From a checkpoint of a small transformer trained on Wikipedia.
Size: width 96, MLP 256 SwiGLU.
Architecture: RMSNorm before each block, rotary positions, no biases in attention or MLP, untied embeddings.
Each number is 128 + 24 x the weight over its row's rms, rounded and kept within 0 to 255. Layers, rows and columns count from 0. The size above them is the row's rms in percent of the matrix's.

# layer 13 attention key, 96x96, rms 0.104, rows 40-63, columns 0-95
size [ 98  71  94  74  80  95  63  98  52 114 205  40 159  51  98  81  70  93  85  95  93  84  84  90]
[[102 120 145 123  98 127 130 130 100 124 123 145 132 163 146 106 151 127 110 113 131 112 154 126 133  65 174 140 118 109 135 139 149 145 135 168 121 129 132 137 116 118 123  80 145 149 109 141 134 151 134 137 158  94 179  89 120 117 125 108 121 135 106 155 144 144 169  71 131 165 111 141 144  84 116 117 116 122 147 206 134 107 167 116 135  96 127 151 146 184 132 141 100 149 152 103]
 [126 109 159 106  93 145 117 140 122  87 138 122 118 109 166 132 108 169 106 139 146 141 129 119 153  96 151 119  90 127 123 182 148 131  92 122 161 156 145 101 152 123 108  97 138 121 145 131 110 105 123 149 130 132 122 137 126 120 126 168 109 105 135 116 112 128 134  91 130 129  94 122 149  86 109 198 122 130  99 113 126 158 144 112 121 127 115 135 231  92 151 148 144 138 139 105]
 [133 119 125  83 116 115  93 156  86 144 151 172 160 129 103 122 101 125 102 137 117 130 138 132 170 132 151  88  79 145 121 132 154 116 154 140  98 128 141  94 161 125 139  84 188  94 114 140 163 106 137 163 157 119 117 115 157 124 145 119 159 127 106  72 104 129 113  56 126 135  93 119 127 122 138 115 158 127 138 114 121 148 124 124 142 128 135 139 137 145 150 163 100 146 141 163]
 [141 154 141 135  88 133 166 173 150 117 142 145 141 138 144 162 102 157 148 116 138 120 111 151 189 132 125 102 111 110 165 145 145  87 141 126 145 151 136 126 162 154 161 109 158  91 131 164 108 117 112 142 154 144 107 101 115 127 110 151  91  80 132 143 175 136 191 126 131 102 120 145 164 121 125 159 151 115 113 132 123 126 123 100 123 149  99 149 159 151 130 126 147 168  82 117]
 [132 150 104 173 156  96 119 164  89 146 112 175  98 119 127 195 108 115  95 127  92 108  72 114 128 149  96 141 170 128  96 122 128 123 132 119 148 130 115 172 156 145 150 149 123 133 131 126 133 127 135 121 136 112  74 125 142 161 134 108 168 161 136 124 125 140 132 145 133  98 149 120 120 170 113  88 151 139 138  67 143 116 115 152 108 133 144 135  93 134 136  96  99 118 146 144]
 [119  87 133 134 103 121 117 120 126 133 122 130 149 133 120  98 137 145 154 169 145 133 112 125 145  91 111  91 126 160 109 118 105 128 134 135 127 159  96 134 160 138 110 139  91 147 170  99 137 179 151  85 178 124 177 112  95  98 163 134 135  80 105  92  57 137 120 111  94 117 118 124 115 120 136 129 129 168 129 158 145  87 154 160 149 104 159 125 133 123 118 133 144 114 158 138]
 [ 86 146 147  93 101 160  80 149 127 115 121 152 108 161 112  90 141 130 136 144 181 144 129 134 161  70 158  95  92 145 127 134 146 124 140 127 156 143 125  90 178 142 116  98 139 164 161 116 133 102 147 106 147 131 179 151 100 147 110 121 105 127 110  96 126 123 146  86 135 116 116 130 146  95 115 135 141 140 120 140  99 157 153 124 123  84 173 118 147 116 117 162 144 153 120 117]
 [108 143  80 133 156 113 161 127 133 147 126 139 120 174  69 100 128 126 144 135 132 115 126 107  98 179 100 151 168 105 109  70 165 112 169 108 133 149 143 136 150 170 132 118 132 115 123 118 142 159 111  99 126 155 158 127 144 122 141  86 136 150 109 145 112 118 121 163 133 105 143 106 115 154 127  74 125 116 143 121  98 140 103 151 110 114 130 125  57 120 107 129 115 126  88 120]
 [141 139 133 105 148 109 117  87 162 154 138 131 143 158 110 140 125 125 151 162 123 121 132 133 120 164 142 161 117 139 128 111  88 133 166 118 139 136 118 149 151 157 120 116 120 129 102 143 122 127 111 145 109 144 137  81 117 138 122 130 109 106 110 107 113  79 112 168 107 106 168 115  93 144 117 109 128  99 138 142 134 146 104 118 192 144 167  94 133 195  56 101 137  78 139 135]
 [ 96 150 129 101  70 161 108 121 107  90 110 130 133 116 144 129 123 130 116 131 119 155 162 126 131  82 128 131  87 120 102 150 143 144 114 157 131 145 131  76 129 113 133  52 142 135 129 184 128  96 153 153 130 117 149 120 117 146 109 132 116 101 119  96 146 145 166  96 145 115 123 126 133  76 114 128 114 115 116 133  88 144 169  80 138  99 106 147 184 115 136 132 146 137 136 116]
 [126 134  90 151 162 130 169  99 156 126 127 126 121 107 104 116 145 101 119 159 101 100 116 105  97 173 119 146 176  98 147  83 110 111 173  87  99 116 138 140 105 151 143 149 141 114 119 137 132 153 107  95  96 146 109 103 158 144 143  94 134 147 140 148 123 131 106 163 128 131 165 117 119 168 140  91 131 131 135 117 160 111 109 148 136 161 115 107  45 124 138 125 107 107 115 133]
 [144  91 145 130  90 139  98 131 100 102  90 125 160 137 154  99 158 143 101 122 130 152 155 133 125  80 141 128  64 144 101 136 134 171 113  87 132  94 111 130 106 133 110 103 104 168 128 124 121 135 147 122 129 140 167 168 125 134 101 137 147 129 130 129 125 102 145 120 155 147 130 112 145 107 122 161 137 153 145 149 110  50 132 156  74  94 137 154 137 134 152 132 147 146 167 136]
 [133 123 169 123  84 140  94 119 136  83 103 126 153 129 156 126 129 144 123 119 168 148 138 140 145  98 132 118  79 150 104 187 148 144 113 147 149 130 119 119 144 115  92 104 124 142 126 122 104 116 130 173 140 124 124 138 110 149 120 162 114 101 137 108 163 131 165 108 128 112 101 134 126  80  95 178  90 130 118 134 100 149 132 107 132 102 131 147 215  92 133 149 145 139 139 113]
 [103 162  77  86 126 132 105 127 114 155 156 141 114 122 104 103 150 109 126 118  95  98 147 123 100 133 158 140 128 160 120  88  94 167 137  96 114 111 122 145 114 140 165 158 104 151 141 103 176 120  91  78  95 115 136 126 142 126 151 128 136 137 134 136 135  83 108 137 143 129 180  95 119 168  93 106 130 133 175 136 122 101 117 120  95 174 128  89 119 150 148 148 121 117 144 117]
 [129 172  93 131 180 120 137  90 119 133 153 154 157 100  87 123 146  88 139 127 133 122 142 124 145 139 141 137 193 112 115  92 117 151 145 128 116 124  96 151  76 137 163 137 131 126 138 149 148 140 134  99  90 120 153 131 150 111  89 107 154 161 121 158 152  94  92 141 140 141 185 102 155 151 159 103 109 146 161 149 126 109 132 117 119 126 100 126  86 159 140 120 139 123 135 158]
 [127 124 148 151 134 148 116 133 124 131 116 111 155 144 134  80 118 168 137 121 148 130 141 138 139  64 152 102  75 189 138 171 122 125 107 148 117 125 141 120 160 115 115  88 125 134 139 107 103 154 130 113 145  82 137 139 139 161 129 159 115 101 134 128 149 132 168 117 125 113 111 165 150  73  95 161 108 112 152 157 119 137 145 105 117  96 133 137 186 132 108 169 141 117  87 128]
 [149 134 178 126  61  92 133 161 106 142 155 139 152 111 145 125 133 132 123 101 150 153 149 142 123  81 143  92 110 149 146 149 143 156  70 124 146 125 140  87 125 103  76 107 160 124 131 136 110 123 126 157 130 114 171 128 131 129 130 151  99 111  99 107 122 168 171  90 144  92 120 124 162 100 130 144  99 148 156 113 138 134 138 131 148  97 113 144 181 110 134 139 140 134 117 104]
 [163 107 187 125  94 152 128 120 133  92 126 176 132 148 167 130 129 169 143 133 126 147 127 142 144  99 153 110  97 146  97 173 142 109 102 116 149 153 117  89 107 136  84  98 121 133 141 162  75 125 143 165 152 137 161 160  84 138 116 150 114 113 129 134 119 144 159  83 117 124 102 107 137  96 129 187 134 125 123 115 115 154 155 132 157 116 136 136 147 101 132 139 144 159 127 116]
 [107 130  96 120 168 120 144  81 124 158 150 143 124 125  81 120 129 115 102 150  83 105 115  93 125 127 107 140 162  88 156  64 136 115 138 115  95 107 137 138 120 126 111 132 127 149 104 138 153 139 134 101 112 149 119 121 139 130 112  84 153 178 116 131 107 142  94 135 153 112 135 135 119 155 122  64 114 145 122 154 121 134 124 127  73  79 160 127  86 136 133 123 108  84 105 147]
 [119 143 100 148 134 112 104  95 116 120 149 112 168 130 114 138 126  62  93 141 158 116 124  98 129 133 100 159 150 102 107  91  91 140 144 124 113  74 129 159 161 129 135 101 130 143 117 167  84 122 139 153 127 151 141 143  88 145 148  88 124 166  90 126  89 130 121 129 122 109 122 115 111 141 122  75 142 104 137 144  99 175 103 133 114 119 152 134  83 116  99  94 142 148 138 146]
 [105 137 114 124 135 119 127 124  88 144 140 125 115 133 145 130 156 141 115 118  77 143 144 149 112 113 178 136 132 139 166 113 123 172 114 143 121 134  75 119 184 106 111  84 159 145 164 152  69 116 151 135 142 128 162 108 123 133 113 154 126 169  92 100 107  93 133 134 129 121 109 156 136 134 132 121 115  76  77 111  99 110 152 120 134  92 158 158 127 149 134 123  95 145 143  93]
 [126 131 123 152 100  67  89 107 146 108 142 112 133 160 170 137 130 157 152 108 189 131 125 144 124 115 132 133 120 155 105 151 142 126  99 124 124 102 162 114  98 145 135 128 165  92 134 111 141 150 142 114 148 124 138 114 114 148 122 150 117  87 138  94 151  84 165  96 131 166 125 128 143 102 137 125 130 103 154 106 115 149 127 112 151 134 178 175 185  89 120 135 137 137 177 109]
 [166 135 120 119  74 165 115 112 142 128 152 136 204 135 109  70 163 158 115 163 161 165 132 156 138 104 166 128 126 139 155 134 122 142 112 123 116 138 134 117 123 156 129  85 131 165 108 127 102 101 139 104 150 128 124  87 115  96 163 143 146 101 143 123 123 160 143 131 113  83 109 132 101 100 134 138 121 119 144 164 123 108 154 100 146 119 120 150 151 141 176 161 149 112 107 123]
 [133 144 162 133 111  95  89 134 101 103 144 137 121 146 157 161 127 119 125 114  53 105 164 140 131 140 113  98  91 124 137 118 162 150 113  79 152 135 137 160 134 125 119 167 127 127  97  88  97 131  74 104 103 124 159 136 150 127 129 128 134 125 110 154 134 134  82 118  99 101 125 115 133 135 139 126 160 140 112 158 149 137 106 127 138 170 132 176  97 133  90 147 134 151 143 181]]
# layer 13 attention query, 96x96, rms 0.103, rows 41-63, columns 0-95
size [ 82  81  83  83  91  78  80  84  68  58 156  80 135  76 104  94  79  92  93  95  85  85  90]
[[177 114 159 139 101 131 129 126 136  89 103 134 123 168 168 138  94 162 162  99  98 122 160 153 103 110 159 111 100 173 107 155 137 103  75 149 103 128 107 119 118 107 113 119 122 138 130 120  99 127 136 156 165 126 112 170 116 123 144 167 137 117  88 137 149 189 153 109 115  97 115 141 141 109 152 144 167 133 148 131 133 114 135 126 133  97 139 154 154  86  93 129 111 150 155 116]
 [106 151 107 143 115 135  88 148 121 129 123 100 136 119 127 140 156 122  91 139 125 142  92 141 102 167 116 137 131 157  97 125 121 155 136 132 152 106 142 101 100 128 132 129  29 124 163 153 108  98 102 138 106 111 110 113  92 122  78 150 123 117 120 171 128 140 111 149 157 128 114 135 117 136  86 122 149 138 144 114 140  92 103  95 136 133 105 150 140  98  70 137 111 111 141  77]
 [141 121 170 175 125 103 103 122 158 126 107 127 129 148 131 154  95 135  92 125  40 120 131 107  84 129 124 147 120 127  68 143 143 157 105 117 133 138 121 145  84  91 100 146 121 145 118 124  78 167 146 134 153 146 137 154 135 117 120 135 129 103 102 110 167 161 143  83 133 111 125  99 119 147 138 112 106 121 170 158 145 108 123  85 108  97 122 121 139 112 118  99 133 134 145 130]
 [108 102 132 164 122 116  80 116 142 157 117 152 155 113 106 140 163 118 123 172 171 119 158 115 147 143  88 136 153 106 143 109 123 175 122 105 151 164 176 102 108 141 128 170 114 118 146 132 181 117 107  67  98 126 150 121 114 114 125 112  90 131 114 110  78 116 107 118 147 102 139 128 142 123 134 139  97 147 108 111  93 104  92  97 114 111 115  97 130 155 119 153 146 112 116 147]
 [130 129 105 140 152 162 126 128 119 145 111  43 109 145 109 142 148 152 111 118 121 117 155 157 113 136 108 136 156 100 175 138  84 156 107 144  89  94 122 149 163 161 112 129 145 100  91 133 108 110 123 130 123  85 131 126 114  86 108 131 148 181 144 142  89  95 113 163 138 113 123 111 143 128 130 109 116 123  97 118 158 152 108 135  97 102 118 141 122  79 141  84 139 123 155 142]
 [161 155 145 136  90 131 139 129  91 137  88 108 131 126 143 130 137 143  94 123 137 117 138 140 135  83 164 123  95 142  99 166 148 151  70 169  98 114 142 128 110 104 111  67 120 131 106 112 117 150 151 158 123 100 151 114  85 117 134 154 176 122  97 128 117 124 179 106 117  94  81 124 127 117 115 130  91 112 137 128 115 134 133 150 122 100 111 184 165 107 123 101 140 119 141 122]
 [ 84 157 142 134 143 171 128 158 110 123 171  74 130 117 147 117 144 123  90  97 148 143 130 101 113  67 130 124 125 130 129 145 172 167 134 140 187  73 140 131 104 129 119 111 141 141 139 124 171 121 117 115 129 106 121 115 109 139 105 125 152 150 152 138 117 117 136 103 128  93  92 123 144 103 115 136  90 118 107 165 169 127 125 130 107  96 104  99 163 165 167 115 136  90 131 124]
 [101 152  87 150 144 141 119 143 166 111 124  95 128  73  84  90 140 101  97 122 122 147 108 125 148 154 111 124 169 127 167 104 155 113 146 116 173 108 113 131 149 146 154 172 122 100 116 141 125 119 130 103 123 158 105 100 128 114  98 147 127 138 211 132 119  87 123 134 110 133  90 104 113 149 138 132 107 167 123 120 115 120 130 115 127 170 103  88 124 147 150  98 146 143 117 127]
 [ 71 161 117 137 106 123  89 141 118 129 106 172  99 145 163 131 126 102 154  88 164  62 101 117 130 112 140 135 162 153 128 145 127 106 115 129 124 111 134 141 135 114 105 150  91 156 184 137 163 156 110 126  96 115  78 101 112 175 113 108 109 154 111 120 168 129 105 122 169 146 114 110 128 142 147  97 155 134 145 131 146 167  99 112 122 155 104 112 135 113 127 118 124 110 130 134]
 [124 159 147 161 107 142 139 124 161 136 130 168  86 137 162 111 124 114 170 126 144 128 167 124 109 124 164  92  80 156 139 133 152 115  98 123 133 149 103 166 104  47 138 114  96 150 128 130 127 133 154 148 112 130 118 110 145 131 106 115 103 121 175 120 136 158 114 108 122 143 146 127 158 121 158 164 132 135 126 115 142 163 114  90 134 122 131 178 143 125 105  91 143 135 127 188]
 [ 95 132 101 126 166 132 126 117 130 151 157 123 114  99  96 144 139  94 136 149 140  98 102 109 147 172 113 137 190  93 160  86 113 126 159 119 112 120 153 145 130 154 155 161 118 124 116 157 170 106  82 123 107 136 126  94 135 122 148  71 136 168 134 131 100  86  93 159 149 161 143 118 136 167 136  90 138 121 119 119 143 158 125 150 141 149 144 108  87 143 102 137 117 108 113 123]
 [137 156 113 119 161 107 150 166 144 149 172 160  86  95 102 104 112 107 130 105 116 130 174  93 130 158 142 131 168 108 141  85 110 130 158 129 129 143 131 127 135 122 158 166 132 108 114 121 153 117  89 111  73 164  91  96 104 128 127  98 121 121 185 154 137 144 110 135 158 153 157 127 169 153 149 107 152 121 128 106 138 124 109 105 137 159 148 125  98 139 155 117 150 105 118 159]
 [136 152 150 113  87 131 129 145 108 112 101 152 118 119 164 147  87 162 135 138 140 168 144 138 149  85 125 109  76 138 120 160 139 105  80 162 137 118 126 120 140 113 117 108 130 148 112 141 113 115 164 186 164 114 131 143 119 155 127 154 107 104 102 120 139 149 171 105 121  96  78 130 128  71 120 152  89 120 108 152 109 144 122 142 131 110 139 152 185 119  94 131 119 153 143 117]
 [141 109 117  91  96 118  98 193  98 179 111 154 165 145 146 171 155 104 137 143 161 124 101 115 142  98 111 122  96 141 140 107 148  86 132 117 131  98 118 126 147 126 113 133 131 121 146 117 152 131 131 174 179 106 148 153 134 170 158 133  73 154 129  82 153 115 174 127 124 140 128 146 139 113 133 104  99 119  94 121 122 133 113  94 120 136 121 167 141 141  94 138 143 148 112 120]
 [109 115 115  97 154 130 151 130 140 147 124 147 144  94 105 107 166 109 108 145 117 129 128 117 111 138 132 154 135 104 121  94  93 159 164 127 111 138 165 156 131 118 118 124 158 106 100 166 158  75  92 155 101 158 137 113 134  87 127 122 155 112 154 152 102 108  93 146 122 167 147  73 131 147 115  83 123 124 119 132 119 117 124 193  77 140 130  79 126 103 157 113 130 113 139 122]
 [108 105 102 136 184 172 122 126  86 143  96 132 157 164 127  83 128 118 127 143  90 118 123 134 131 165  92 186 157  99 137 115 118 119 156 130 142 126 135 136 144 139 157 101  75 128 134 117 142 132 115 129 123 176 100 135 139 114 121 105 151 109 131 128 108  98  99 165 159 157 117 107 156 154 121 121 171 107 105 162 114 178 149 121 127 152 116 102 104 137 117  80 101 130 117 110]
 [150 101 152 138 141 128 108  74 126 141 113  87 105 120 140 145 144  95 147  87 114 143 101 110 131 159 112 170 143 120 160  95 121  95 127 160 132 114 131 153 136 101 157 148  95 134 115 138 138 157 139 120  83 147 125 117 167  99 127  99 150 145 134 141 124 136 123 124 127 134 129 159 144 156 187 112 139 129 133 128 189 117 138 158 155 135  63 119  56 137 131 102 111 114 130 138]
 [100 149 176 123 101 162  98 149  69 140 109 117 152 166 162 127 141 119 147 134 200 146 127 139 128  60 150 123 112 133 135 173 104 192 144 131 107 138 123 129 102 138 131 103 105  99 150 110 138  99 142 128 131 117 165 125  94 126 126 144 115 128 134 106  82  88 126  94 134 127 118 148 135 136 124 157 153 134 130 115 128 165 131 146 119 126 128 150 161 126 135 163 157 123 107 104]
 [112 157 112 100 144 160  90 125  65 128  85 158 100 129 160 111 181 138 119 104 163 125 139 145 153  90 164 153 126 115 142 143 170 128 119  95 154 121 142 136 110 119 117 156 124 137 126  86 153 109 134  85 117  90 119 129  72 141 122 146 133 122 121 109 135 104 136 132 175  97 137 148 124 160 133 147 113 110 113  92 122  88 129  99 130 165 120 141 139 155 185 139 125 121 133 126]
 [111  63 116 125 102 121 102 149 138  85  84  86  98  77 137 126 157 148 118 152 109 103 109 156 169 105 123 160 106 111 144 139 139 160 138 126 139 116 147 138 151 140 153 148 107 137 139 135 155 132 121 112  96 132 137 123  51 127 156 128 124 114 106 119 142  82  83 107  97 147 122 136 123 147 124 116 165 106 147 132 115 155 113 159 146 124 162 110 114 125 136 140 165 117  90 103]
 [140 102 123 107 158 133 139 142 145  90 169 122  91  99 113 109 152  78  88  85  90 129  96 127 178 134 112 125 154 142  98 113 135 122 162 136 139 163 136 122 142  95 117 178 160 133 133  96 120 107 105 132 102 147 132 152 127 137 103 115 171 128 157 151 112 138 129 153 161 125 125 103 116 134 117 125 120 130  55 161 119 171  97 116 131 117 112 107 126 133 124 121  81 107 161 123]
 [102 171 130 139 184 165 149 156 165 136 102 107  82 123  97 141  90 152 139 147  85  98  86 107  95 106 129 144  91 117 163 123  89 106 135 124 133 122 106 195 129 125 143 112 106 104 113 118 109 147 123 138 141 127 125 126 109 105  98 108 112 106 141 167 108 132 105 144 133 144 124 114 120 146 139 117 118 134 104  88 149 153 144 107 168 139 118 101 120  71  96 118 120 140 129 100]
 [144 147 163 105 146 108 108 121 121 123  89 165 139 115 138 118 112 157  97  96 125 154 102 155 101 145 146 150 168  79 107 117 130 123 138 167 167 151 121 120 128 159 114 146  99 145 122 174 121 156 153 141 174 130 134 104 152  92 151 108 124 130 152 114 135 145 147 150 127  88 104 143 154  88 108 141 119  86 151 124  72 167 150 144 158 141 104 161 101 124 100 128 127 116 136  88]]
# layer 13 attention value, 96x96, rms 0.0942, rows 32-44, columns 0-95
size [108 116 121 112 111 113 112 115 128 126 115 117 117]
[[104 163 134 152 114 168 160 103 159 148 179 134 127 116 143 138 115 118 192 137 153 118 112 130 140 168 146 125 123 151 105 132 140  96 152 109 113  93 149 103 162 136 143 105 151  81 115 164 155 105 122 141 127 143 135 163 119 110 124 104  82 116 134  96 152 110 132 121 137  89 142  99 149 114 134 137 155 160 172 155  85 129 155 164 132  92 115 102 126  93 153 113 104 107 141 122]
 [135 120 153 152 143 107 174 169 130 126 152 130  88 149 139  67 122 143 126 113 126 157 119 174 110 135 106 118 120 145  97 132 161  97 160 116 130 136  97 134 173 123 128 131 150  84 152 140  81 140 133 163 123 128 117 119 137 111 147 131 123 147 125 141 138 165 132 119 164 146 130 150 126 120  90 141 114 114  40 156 101 138 109 109 109 106 176 177 110 130 125 108 126 123 148 134]
 [128 116 123  99 145 136 110 129 102 109 164  94 114 185 149 116 125 181 116  99 160 106 139 108 125 121 104 150 155  92 140  97 132 155 122 144 123  95 121 103 114 167 135 117  83 108 104 132 160 108 153 126  92 151 100 164 107 152 106 144 111 122 115 126 120 139  98 113 148 140 132 111 111 118 157 140 113 117 132 148 152 108 163  88  83 123 152 108 125 142 129 122  77 136 203 111]
 [126 115 154 152 151 124 116 120 163 171 145  83 111 161 162 147 129 164 150  85 157 158 154 120 130 134 107 121 109  98 133 133 136 137 169 102 120 139 126 121 145 108 164 108 169 105 122 137 156 135 163 109 108 141 139 129 136 126 116 117  96 191 134 105 126  97 105 137 183 121 174 136 118  98 159 137 153 135 106 151 118 139 134 149 118  96 131 136 128 129  66 126  86 158  93 119]
 [152  62 162 141 137 105 137 145 147  86  89 107  93 123 131  81 132 113 160 115 112 129 132 139 120  88  93  91 139 119 132 129 116 139 122 158 101 141  94 163 157 131 109  95  94 143 164 110 111 169 176 130 126  74 112 108 151 174 136 110 121 139 148 126 138 145 131 124 106 132 103 153  91 148 117 155 127 113 116 136 161 128 110 171 132 155  92 132 123 125 106  94 137 129 113 148]
 [126 164 120 159 128 161 125  81 101 164 118 118 161 156  93 160 129 143  78 111 117 112 185 152 108 150 104 118 102 136 131 119 179 147 161 148 143  98 136 103 102 141 115 161 118 139 133  77  99 105 103 131 142 196 129 124 146 155 132 118 156 126 114 160 131 102 128 113 139 127 117 169 123 119 158 128 121 137 132  72 117 115 116 120 118 170 121 150 131 115 121 148 157 124 138  94]
 [149 117 128 153 126 120 149 115 123 132 142 121 149 108 108 107 119 163 129 151 126  85 127 113 141 116  88 124 118 135 142 133 121 129 102 154  84 150  97 122 128  75  90  95 136 150 131 134  66 139 140 163 160 131 163 123 124  88 143 139 122 123 137 172 151 122 142  91 141 164 116 165 132 121 150 166 190 123 180 128 114 145 124 163 147 170 151  92 136 117 159  97 129 164 117 130]
 [161 105 118 127 105 113 108 137 126 127 123 115 154  99 153 158 118 168  93  74 127 132 124  92 122 130 106  95 150 124  96 117 139 133  84 100 147 136 130 131 122 175 128 150  99 114 125 134 154 149 106  84 121 131 141 102 164 187 135 132 182 116  82 129  89 142 130 118 131  95 147 161 111 134 118 134  64  78 127 129 150  96 149 107 124 126 127  97 134 133 145 105 115 104 141 153]
 [133 155 151  93 168 146 157 129 144 111  84 119 155 199 126 136 104 147 108 129 125 137 116 130 179 120 115 140 121 138 105 105 126 176 142 130 114 136 114 114  92 163 111  87 111 119 126 154 168 147 151 138 123 130 101 128 171 149  95 136 109 154 148 134  86 130 121 139 135 132 119  81  58 126 165 134 131  99 122 106 117 120 118 123 112 135 104 131 136 114 110 153  75 134  95 105]
 [114 131 106 134 102  67 169  81  91 163 121 175 120 124 133 108 149 109 117 170 128  85 143 170 108 128 118 122 124  96 135 140 130 144  97 138  95 144  95 109 164 119 167 144 160 115  98 112 122 138 126 143 115 147 172 126  78 140  95 123 153  91  90 139 169 139 143 115 108  89 147 106 168 154 137 143 112 113 104 111 115 151 129 159 110 132 128 146 133 113 141 143 141 143 133 148]
 [ 90 133 132 137 103 140  90 144 166 124 146 122 159  93 112 142  75 135 136 118 154 124 130 112 164 130 118 125 123 122 138  96  82 107 153 184 121 100 131 183 141 132 129 150 118 150 106  83 108  97 124 125 117 116 144 117 148 111 128 114  95 126 154 119 166 148 150 131 106 162 107 167 128 130 131 146 159 185 137 161 160 160 108 143 176 132 146 143 125 119  89 131 156  88 112 145]
 [133  97 116 114 163 166 121 111 122  94 107 125 122 103 137 137 150  90  98  68 106 140  80  98 129 125 124 122 127 144 120 143  91 140 137 148 132 160 108 135  84 106 111 128 148 114 126  74 134 165 151 113 112 116 152 161 134 108 107 116 103 146 170  78 122 107 145 113 120  95 124  93 133 110 117 133 163 143 136 126 126  64 154  68 127 113 112 133 127 152 139  97 149 155 114 142]
 [101 184 128 144  97 144 155 132 134 144 126 147 138 129 140 123 138 158 129 162 144 105 112 143 123 117 135 141 143  95 143 133 120 121 120  99 106 111 136 112 102  94 161 144 171 166  90 169 120 132  80 116 122 192 155 120  94  85 103 125 162 129  91 150 135 123 141  93 123 100 156  89 158 107 144 131 159 118 120  82 126 139 130 138 161 120 143 103 130 122  70 157 124 140 138  98]]
# layer 13 attention output (transposed), 96x96, rms 0.131, rows 32-43, columns 0-95
size [109 116 122 113 111 113 111 114 127 127 117 113]
[[148 146 129 181  91 148 115 142  70 130 138 134 136 115 114 127 108 130  84 139 140 131 126 124 143 127 130 126 145 157 143 177 138 125 199 163 160 109 124 181 125 127 122 128 171 133 133 165 126 110 102 107 106 110 121 117 132 185 108 138 130  98 150 119 132 111 152 152 144 132 157 113 100 134 103  79 119 145 119 120 106 116 134 133  95 158 138 137 176 130  79  82 143 128 135 107]
 [118 129 132 171  95 131 120 142 120 135 151 116 123 137 136  87  99 125 109 146  97 162  95 126 130 142 118 132  83  89 119  95 154 126 152 165 120 143 122  90 108 141 116 163 139 120 150 129  97 139 139 108 114 191  85 116 132 111 127 118 102 126 137 124 139 168 107 135  66 115 172 143 133 103 156 153 143 102 149  84  93 146  93  87 123 102 173 155 144 143 155 131 115 153 136 140]
 [102 137 119 139 105 135 113 121 130 158  80 100 131 123 122 158 154 134 104 102  99 155 120 161 106 156 157 143 115 184 135 109  86 163 104 139  54  73 110 163 127 144 129 199 140 148 121 139 138 128 131 172 130  74 141 133 126 131 136 129 139 156  87 116 116 119 139 117 111 128 136 133 157 131 110 118 156 111 126 150 149 122 150  93 113  88 151 164 141 117 131 136 127 126 114 132]
 [145 117 147 166 101 175  99 161  80 113 147 113 141  94 114 177 129 119  94 175 123 131 143 119 117 121 109 149 120 170 146 144 145 153 127 146  89 101 108 117 127 117 137 107 157 138 127 120 137 109 117 135 149 138 112 124 103 111 149 113 122 135 118 133 123 137 139  77 136 152 202 100 138 135 136  95 151 139 152 121 124 117  85  64 122  71 154 140 155 146 103 123 125 153 130 120]
 [179 139 155 129 178 133 129  97 180 136 122 148 130 135 106 152 107 131 141 160 121 140 111 140 106 154 119 133  84 121 111 106 147  78 116 122 143 102 116 119 164 125 105  95  94 139 119 101 112 131 140  98 127 129 132 145 146  62 110  99  94 123 148 111 113 160  72 131 103 123 126 127 134 163 152 189 154 139 134  99 140 127 109 121 145 115 141 154 100  81 153 147 104 131 117 139]
 [140  97 104 113 130 103 156 130 102 110 108  74 149 129  88 153 146  76 149 122 133 109 160 130 140 127 120 136 126 113 146 114 157 158 111 107 116 174 126 145 154 138 147 190 182 116 131 138 123 133 149 134 172 166 116 135  99 139 120 103 137 141 134 105 157 107 135  77 118  96 112 139  98 127 143 110 121 126 124 160 130 134 136 150 147 124  99  90 168 193 150 138 140 135 143 164]
 [127 108 135 168 185 153 113 111 141 152 114 137 164 143 106 104 123 113 127  99 129 147 149 130 114 125  88 160  97 111 127 107 146 150 114 100 142 136 104 106 158  82 156 106 126 104 165 139  99  71 115  73 102 124 140 136 155 112 103  98 111 124 157  61 129 121  84 143 130 101 108 144 119 139 123 100 119 126 109 157 100 138 105 138 157 156 130 101 116 115 131 133 113  85 101 131]
 [146 103 115  64 178 150 157 131 125 148 116  91 115 114 143 141 125 147 151 100  74 151  89 152 101 184 138 103 113 166 134 174 135 122 108 126 107  98 130 140 132 144 137 160 104 100  97 114 122 122 138 128 160 111 126 112 123  99 132 112 139 116  79 122 139 183 136 133 157 108  95 151 165 115 133 142 131 151 142 154 144 124 146 141 117  96 150 127 104 146 129 112 165 118 175 135]
 [121 146 118 139 128 160 110 118 159 130  96 167 116 124 102 204 165 117 103 147 116 156 104 157 118 129  99 166 117 170 107 152 136 151 138 126 104 110 141 134 113 130 127 174 113 142  74 130 165 118 125 149 116 109 134 134 130  99 104 117 108 134 159 151 106 118 144  50 102 130 149 125 120 116 141 172 108  79 156 134 161 106 107 112 113 152 139 118 121 149 120 165 141 134 118 124]
 [160  96  95 117 131  91 115 103 128 169 138 103 117 150 111  87  95 110  87 109 159 125 120 141 135 131  98 120 102 107 136 117 121 107 100 121 126 190 141 137 123 134 128 122 172 126 133 126 125 119 109 115 139 153  87 133 120 194 126 124 118 166 145 101 128 100 146 164 139 195 103 135 112 165 121 146 108 156 116 126  96 138 140 138 126  85 157  84 101  95 141 101 118 119 149 127]
 [135 133 111 139 141 118 105 145 104 121 133 127 128 144 122 144 159 153 189 123 129 106 133  95 149 100 190 130 138 117 113 130 139 137 117 144 156 108  63  94 168 139 145  69 110 118 155 106 116  94 105 123 117 127 173 102 115  90 129 144 114 131 162 125 150  79 125 162 110 103 126 126  87 128 147 132 145 164 138 127 145 113 162 106 142 181 141 153 161 133 152 115 104 119 105 127]
 [148 112 188  96 164 150 120 113 131  86 167 176 165 104 108 164 116 126  98 120 139 148 138 127 131  93 157 140 165  95 131 125 147 105 164  79 131  81 130  93 147  86 100 145 141 117  85 123 169 111 156 144  95 109 136 122 129 124 140 144 119 124 113 131 165 157 122 139 134 160 120 110 120 125 122 163 129 120 136 120 105 151 143 138 120 118 114 178 129 105  91 144 119  92 128 107]]